{"hidden_size": 96, "hidden_act": "swiglu", "parallel_block": false, "init": "uniform", "init_std_up": 0.0567, "beta1": 0.9, "beta2": 0.98, "decay_fraction": 0.895, "decay_shape": "exp", "train_tokens": 159900000}
Each number is 128 + 32 x the weight over its row's rms, rounded and kept within 0 to 255. Layers, rows and columns count from 0. Numbers have three digits each. The size before them is the row's rms in percent of the matrix's.

# layer 5 MLP down (transposed), 256x96, rms 0.111, rows 231-255, columns 0-95
108:154137188129140118109052157183156131117133125116088154099112083094127110151086114169121141130091166108153181165118078142166103142118114108156134074109177128155107117179163160103127101119125174116091189156107122169173145094071135128151145130034140147153144119094118083093046135085126145084
096:113126165171139080109193212135147131118122148142144158098157162173196119146085125156123123146117142098148121093147041151146143128179096083103151146178136164132166112108138225138166094130160088131139060174170115186077107108157094127104116145130128105126143117181096145132118122087118144135
097:167218085103161121164157071124139102151098126149150128079230098101098095163093144117118148127136137144155109135085142120163085137117132064090143149164143115185105148132169122116093149115126120120140136046082123145048143147124168138105098112128142136138077117150152173153179098101150074132
096:108137111180140150165137126142122144083098064188130067152124180123139136138145130111136103117138129143140032105133157146109079133080106124172184127104136121160011155130098138121094140118121113087095073150143123095148190092118115121122129116091191105074094126151140064127160116125092112103
087:170138108075113139130137072170128139162141154116129149190118122177147131148082178104152074170146127116121119084096096120153107150106149107149129184130136121139078112169111118116175114104095120152093104113152113043135191182156165143169116163153141131111086098098155150158235105123122055136
100:111179123096157143093057154096077138170084115099117146130134052122137158117150143130164113196121116131175103077116106083115121166106132109143077122094116085087158121086153097106144041150152130139138139137128087211125145143077102139113132116162119154174171113149091150137164136073146057127
096:146089115181167144148143145147090169124141144124129140177125166137136156086183116144110160143134110110161179106111120144075154096117144106163177162125176158093120145116066255105130113081090144141167159121132107106096131181115149120140116206109110162122150128118116180160186082143132106116
094:096138125182134077136125096148155093088067088137159149131149087153174188127122131089115133129116133089125112131117091149199127095162112138123121101101168126156107047120142196138126104081103105138108150114089139158155147137162176127086124157113080167093124126086120151172215133044169096110
094:180156143123113107100178151134107158122142115137115077078112082108137127097129119119122151198100115091162077179131147096174087093095115110137160147138170134133116117120121113068150082159143149134070153175109128141133144085133179179045183157147149109146126094151081132128067127029150149115
104:139147136109116123144095137112202142135088172167123145138111137097104162167054114100108131107143102074202091044166161133167119158142067136076130141132097174078089159130113148118133141126131098117129096129147135174111118141114164162116121175137169088157167155141110139185057109069089071119
105:109129095108137103133102114156187137162145148123120083108169089154167164098124133198128136130150109135187223109101160153117154115131145088120105068084144080147150119049079121164112190093137151101117120092133117125118129081095127095127131077047129143131146130163134164122069174121091133180
099:132044101147100126163145170098163119103182120080062114113081119158143153146085166122080123163132156113132134061128081126106132091158109159162107131195074152123161110113090164131136096103117095120125073188157116219145092136146136171172122146100115156172148107131149105142107088177128096115
096:118121135110074115151088108170125095091133172164099130108105130134152113139082000141070122076157164133125153098128164128147101141142144113142051161155100111148166125146141193120142107153098129129134121116137129108081101186121166175118079130115093113157110143140164071182151198140121141102
102:091140075113129130061079126148163133172143130099131124133166132066133074144072059158100098117115081133145144096107165145129125131108143087132052127076126056144151145129149147106130114131102072176149133121120102148111149047160101124144178131108133125165114147101131110131167163178182091204
099:130170115091113134143113096167118075127120117149132171119069122078057174173182158108123174097089140116143151184162106131174114119141085164161104161148089074156151086143067092147150151101125143106170135114155126154110122076182086104139096143113172169170174140056117119080089160119124149112
088:073115131071135099162082067130096154158100120122091120171155137115109076121145131186119090127163117084083158121129101134145121156063137165122099114116083130121105071116140182162106133069134135111146159125134117125110125133072099134098168146085181119065093173090163045119071117116134060131
111:081106058135140203131128132136120089147124114137108114169183090130159119140093142142116071112075120125045155116098137095157131149140110180068090105164092122106143115120117118126157140144121162097172114134116172095101075035102104087166174154106096148137099150144132162094077142107130120201
090:116150179100145146095130137146115173123128125137090173106168112120133096138133159082125151139088164105167207122110165140128136068168130116130140165142129096110116122179067126150154175138143134121097130064108115163160174163151125098083140151216127154114211164073181124162138118084077143072
107:136065078119071118140150149116143108140128139157152141059136145159129149123127140148037161154102162145137076108194109112153141155133194168155128091115135153069139185081134121175122111173127112131115136168112090111109134101052104107130101165131123138097104128096090101073033160114144122108
099:099123142166079092128100114145089127132065132094111122137097146146128088167079165103127101058186157087162104095154082086126118076116125133109171133113055078132110176117160108172092077082155122091099156114185174173126130150153164115059097096138088128106075164103136118136166145143140130145
104:111095168146142135109145104103139110136163175185134154138183188078129160194118084143140085164113136136117108133089154140211079135100111146178132128159110136113114138117134129168126097107148114080132135070161166015166124179098169089137091111138107118106098119113130163044147149151124131132
097:172129097131103098074107135098150148151160133159108153063128161120120213127144090171131147102130075103139124202143161085133153151169142150130123193128132177106132139137126094078147118188167098143045104087136080080113138080077141120110141140132102106159112084127166129150056137082130117148
090:123125124143100159158116160126132138119121158151083092128130087059120115116169089163125184114117081191126088070138118094106114067185192112131094165137153122155137123092173153111092133147120115087070148120126131106123087092151150201163111089169091104176187149137153128148173181175109177116
106:160094106164137110075132091113167116152088125135148147110108127137173199134117115089155063126135106104098092124105117100158166098133138080038056051145106099169124107138098118155141089095220157133104132174110086156092116150142123126117127098104151164096112128103156126092084097095158119079
093:048082105099082115166117128137127182086131084125103100166133147169147101139087125056137090166178125114161145099147141102141175107136087147092120133078095143153134123155142143076097178186158205109158129128162125154151167166145136135134091174117131146119126110159146019098121130101128095112
# layer 5 MLP gate, 256x96, rms 0.133, rows 232-255, columns 0-95
098:147148106170180164177126062180190178141155129124156097160128089118108163140140171089137137112175130140179165169146149096108138124122117104141181113092135167124091134169164095121084091124054091099186108096161093090181169177101127083140119137128141178092167123130149120140119146093178157166
096:092137171167142136082100146186113201136144119134153131169118137108133161109172106151124137105091150093085147040177104159110124146158120131152138116141110142145150134177156081156093120145135058201152123125109075181112175125151145108087125080127165128196123140098114100094078139103187091077
104:135173151140122142096098117156114178129127143127068098167069157188065147111152164141139136133181117128117141089150119172072144130143086068103146194122128159183126131166153155114152076131149114174069086161173114111132146131119181103150162087189163167162113142166088155130175143121114191128
087:155128167161145146095099159125143076164127090200120112134138104116083155126079142094137089089172151149132148145100199143130113131088102099109130154116161105085052107119170100165152155124110132128058139118095117124169131158098146101223109134146096036156074146113079136182117126119131131135
103:140186133161097207124107088167109116127091112150160187164097135198106051062068160132110116073079143091073131128125137069125135094084108143126116151137102151137128132153167175155165098147150154146110137144110103110180150083159109173110126078137168115137151134133122073135136063115131147139
101:122149190157203120126093077134140179171073099193128082145070125099070148163062108172171125143165145154079147129107171091109084116129099139107150114119157106142146138094172096129140113162156108166127082134129129094168104176147117151091164092138128104092136101181114134144140129064105119072
088:088132227092116125151103193150115177113170123120119122169089139057105085128159129126153093110153090173073151197124133152106084132104091133148123182141137111142107117111079113132099151107130216107165092146170132095098161138118130136171131150193160134158132172179151093121131141166103152132
097:158161083140177150124159095170188081111078094150129102147093126138099133090126115192148123124145204135174130140117128086191101149143106085134169151133156083114090168071108143125172153107207105129116128119093154092196122101133150099113115160151116118118138111142023112132167121123112129085
103:120110115127099163123124145131172160107147161075121147118174159180116135128082116127127130118078150138113170085129138131146100088150130198105122139089105144096159141124116199111122135104045088088116132076114101173142109118112102054108117164141105150092190133082122164071099056132042155111
097:160084124171123085167157129132080151109072141106144107108099078167098075069133127159101149136136102107105133135199121135104110115133130141155144117160144149173151093072045174094179100126089162118080106097088176138156085167096085148130128128142121171157136067159152131191157089082110131107
093:093151108136116107188141091136136109184160148084074106181076104149105089163130202156128132167075199133118121102082156118119083136161134080159114120139202107194120115136163158123151152121116176122136123133100149094140150130131084132187124177132138120125124078133131163091158048110182117112
092:135163171116132144061065163063149148117167135085126178046120161121163126112144168117114107089149118150087116104193087178157161161075148138136088124118126118126144114096155115079095115088107110140151138110130078151119146141149150154144142074114074163075164063092071133082122083150139139116
093:089182133072174186156119125131173103130086140190104166177122137157179088108139139120129078084137122151136170177142154059188070157140139139189138082137156157158147104099174135158141105160156110134145080122134095069121089106132066163106143149122168118172110116112100132140157135143177170131
106:117143132095117193134155068148126165134089110106098145126124083157109130121140170130131169156116092104157096056080133088127106120111114137097172168122069082132132132198148079143158118077153123112166155079153114150165142092089081086087144038141109175119184112129104135138102187100126161095
100:151175139082135128156119169091149073132130089125098068197139068101115104142111187162111097166182165184113144132120123127164101079150111160123153101152131068143070114094126122185129162171144168144145142092153143111097169156131124090133065133156145148149177119146172146115205130076149155136
100:087126060159168194105118118126163176144165123157083106118141137158165105139126108129125079102126114123114142100126124127175165141144110177120100108193111143111096097186102120104136122092084121111104062145203199120099077109188099144144173131167155092132148128098185119128073124135090196141
098:132182129123111093158072105132198134175135153095082059150119161117097124079129100095128144113104091147178107143150117128110131198125146157055168152155139084111144176201134110140145156096156127119169097154169220152134162136113103181122128145175104143139164106122135157094119163135140163176
107:119051150136167107153118144150072174122121129108113128084157028154131117119041093157097168112134180109151141109142123138141134088139183158142201130155155133111114096144153145116119127147103136145074120162100140131142117132111175090169143159118129120052108149166190113111103111105096137042
093:101125110122141084180153217158172110156108134117133118171128120161114126072129111156146160147149111089105104194143140152158163141200141131081169079219060135163088113145165097165110087134146162103097124157079105195090117129137088139119119111093085151121107130136146159167095116145156159126
112:102152084102152178185134099107147154131162133100117107140195109132171156091063116127123106089112141141149099131139194137146125146100153201115143133175090092140127135121130172105140100065095161097168093142170111159099096130110178108095128125130048098094179122124089143040119138095170121174
097:137068138123126174211158056211121094114068137130148181167136074166157109120108121153167128127117151071139089133168093113155104102135101161094081089159151111117131120165165161183152083100093158109119108143079138124174115115196155097137125109153121128115129145150129145142149133077116195110
093:153127179099085123154156162196098103149152090153119088145155103163124125077064130110150148137146145099124151154131155151161120126095190185120172089096160143085136076122079151114093086098106176137092122177089094114153165184037168127122136187118117160103181134106111145147153090101129108131
102:141077080094122117135182170162134122079095104147096125171133131152074098120128159089112111193095122143095108108177131145158134221129148138113103207140137116157133127171127157142123117142100120171119129065134143129069194127104093118108095183084087169165149156106084124084074098104144140162
103:131153092086125091102141144118126146118151088166111163134102195123162148147138142093148110129092173161148157118050111119169195110174135147144105079152090121152151143149097137136140130041170153088099181170148119101143095107108147159154100135102090124107164144172124114050098112057091173177
# layer 5 MLP up, 256x96, rms 0.123, rows 232-255, columns 0-95
095:096167082124103158112090085145104171066160134140098111187095068129120077185071155174051148119149173079117113174098134112082148060109164200137106163143140106123100158132149102155094102110176156153113166146152142149166093130102178138126139145114148151128117090122134144096109145157079123156
092:114134147122094149080119143154136090087191142066170112106144160149123117111184170118087134118088091142143105070192143065171206140091077131080117129122131153164143128177098178128129086132089148134091154119152109144136154130127132140183117127102103093144127165182093161148122134175059098186
101:080119128119174124146097118166126110146158190107076121144094114170129088090131128202094081142144163064111154154107084106105145122226160189108168128161122073170180129127149127167188153115158102142099147165128133128139103133118074145110127146169140097160146101084120193143152130113127144182
094:081139189098165116155170123147093099119109045168097101087178114064160128094157058124145075090144116135131127175077180078199141142155143101100136084121142128136147140112098085124112122087057142117098144099153146149074095125118090144188115141145095128123169108120126099132158167150164124120
097:065103164190126147119112094145121065140114138172165130142166141121172165171078143113160143162071144154089112131151128140230145115130170194125117114155108192111080113168080129163119172137095189125169135099100160103152152106168132149098130134090157131136129103090074119094151128128172161106
106:124101154109111114105062144164121112114116080141171063103119110089140136177089133191126117142083123097119099091115152114122106144114098180063138161117126114166118101087132053166092162137107152107130133085142105089139193144141063063124117138193168077145111120134191134120162182163101146101
093:076139149118148158091090085120158125108172115187097092114114206178088082139125098145115176132180102168145111111179089088098128087096121162157127147128115074147099075148149085183107149144149113132153117123146115145148095129081099103131075085124135126097109167064118117185211136131088104118
099:066121152163149141089134107096114130143091090088080162104187113130156139114116171081103193180076126143059121114166106112130152116111104121101107095133031129108132151099137130137101136170094119090141096145174144123111094145161091128100132103095181188134090168049182140124083149144136134151
100:154210117148130104149094142143114148082076143143180157148121204152124189180145143152184127148095146154177124073090159155138171104166029081135155083148148168188138098121103140176144165114132119167104146115098177117129135127100140146104129105145086150157097125107142128136128110151194131139
102:167207139108179117155099119123184154093085144157139150126112134168155159106159117181115107132094216152119133146202178109138134163166149120131167097092057085154108171141144136141098150112073080138159098123132160076113121172064131121080146088109137114146089119097093101147140152152170131102
094:163119138156150084176177158169116147100115124129186104132143104093113148161146140139169183203114117149148048119113119120079123117139146139122169114072153142160107169178121077094109141091050107133109185099132171165111141154101138163117138143071109113153135160119061170127059162109133170119
096:146094166128148139104103124125131198108092098057143177098125131148075160101135142175158096103134120134119125179141167167118166184182066152138106083096195154085068108143139155076059081130090098101152109146124113118136176109133158132165145104150151117128109139137142162109116049127166132177
098:122163186107173097138099146137149130082118157160137139137127084123076179133124108087142122139052087096145098160136149123126120090126170093066173137156158143169120076132131155123147103095139130096079125157125176102123038066087099125167116193142147135109198157146119095172165132112079132091
099:102118124183145184147142131144136082125100135155158106097151082073207145132123093131155132132065138100134156074118148115112148081091046164134115134125094118098159172174126094153140116122141149145129165135112187103111151064127077109145140119123087196196097183150085101124140162088156144086
098:150158172104159140099160156163146114133105129150134106155115094155144164110111087104162143116100165125137106071155169122160168104121161184141156195124096122117130155099087189070106106156168130144098117138146129152151116140134190102175109176216056140162110136167091108194152146068126179104
107:109097144090119154109114107171120203167066169112107097095128119117127109045104124176105131096094139112051137108130083126085108120149135119105132127143137112102199156144143096112085128162137116173141144096115100140112144070044119098104168162059122124164103184127101154091077154162138102160
097:128143147183124115139123109065144149063123169101119103180090151139143131170091115094154095113143167156134098134123118124114143174103054063120131060163089119149086057136137129177196134186090093110122125097109114090068145151146127119143135173066123145099078151092109137116155112140113188157
105:134122164103167129143068123151134072128106167147128174142084100111096162121123129099194136122107206098148160185145141115150171220124134082187108106111106129150076094184112097152103076107096132137162135087124084151146134131137159098130200148127173093122126122072104156169139171154151163116
096:130134129153126154130075126100073131115106105094116111133214147144059094176095180082125130144069200110145075101121144140099128137114120086133163141116113111163108196112163079125115128098119114115143089114140159127127105177105083109133069171132102191121080122114130150055108107156189084103
101:119119145046134097148125106143132173167104123117120122130141113111159175150135139124162132111156132179162111102136133160126092126099123190112057122160143097061120105110120139095182161147134171150143108206176110163149147083105145090108184105083098166188141185164105107087131095061106095073
098:114195152154166110196124134094082125132160130133127086118087122103147142121172111092123127113137138122179134131114104169106173117172129085146125104097037126150101145064110148139105171076078099163062125164154094157134195126166204157101151112127219147124128150140155147139128163129126150108
095:129047129141096115178147113127119123122132101077139167108248059086152149122142108156150103186098062107164159140168108101160144084112097124106142082154114143142132090164138185102134133175097118130137155117142172129177159114098149138107133115126163161124117170170151115106118083073092145085
110:169096118142069047108103095127151100119114091148164097117146108120167164106129101178046194097159083112192176119115185153112074137196073111088136142120151148116148135131173149078167121109157121113099106136168136135137132117147117114126132121140127054085104104147086160165166113111166161120
093:196120160096113162166142159117152125162093132169116165128090106212070176167048103131122120116123087190162115126160156105144138129073098123160102059124104105096094102066122084180140078084076117136117160081126119132146131110135115132130111079108160130112098086102144123100164121138169168121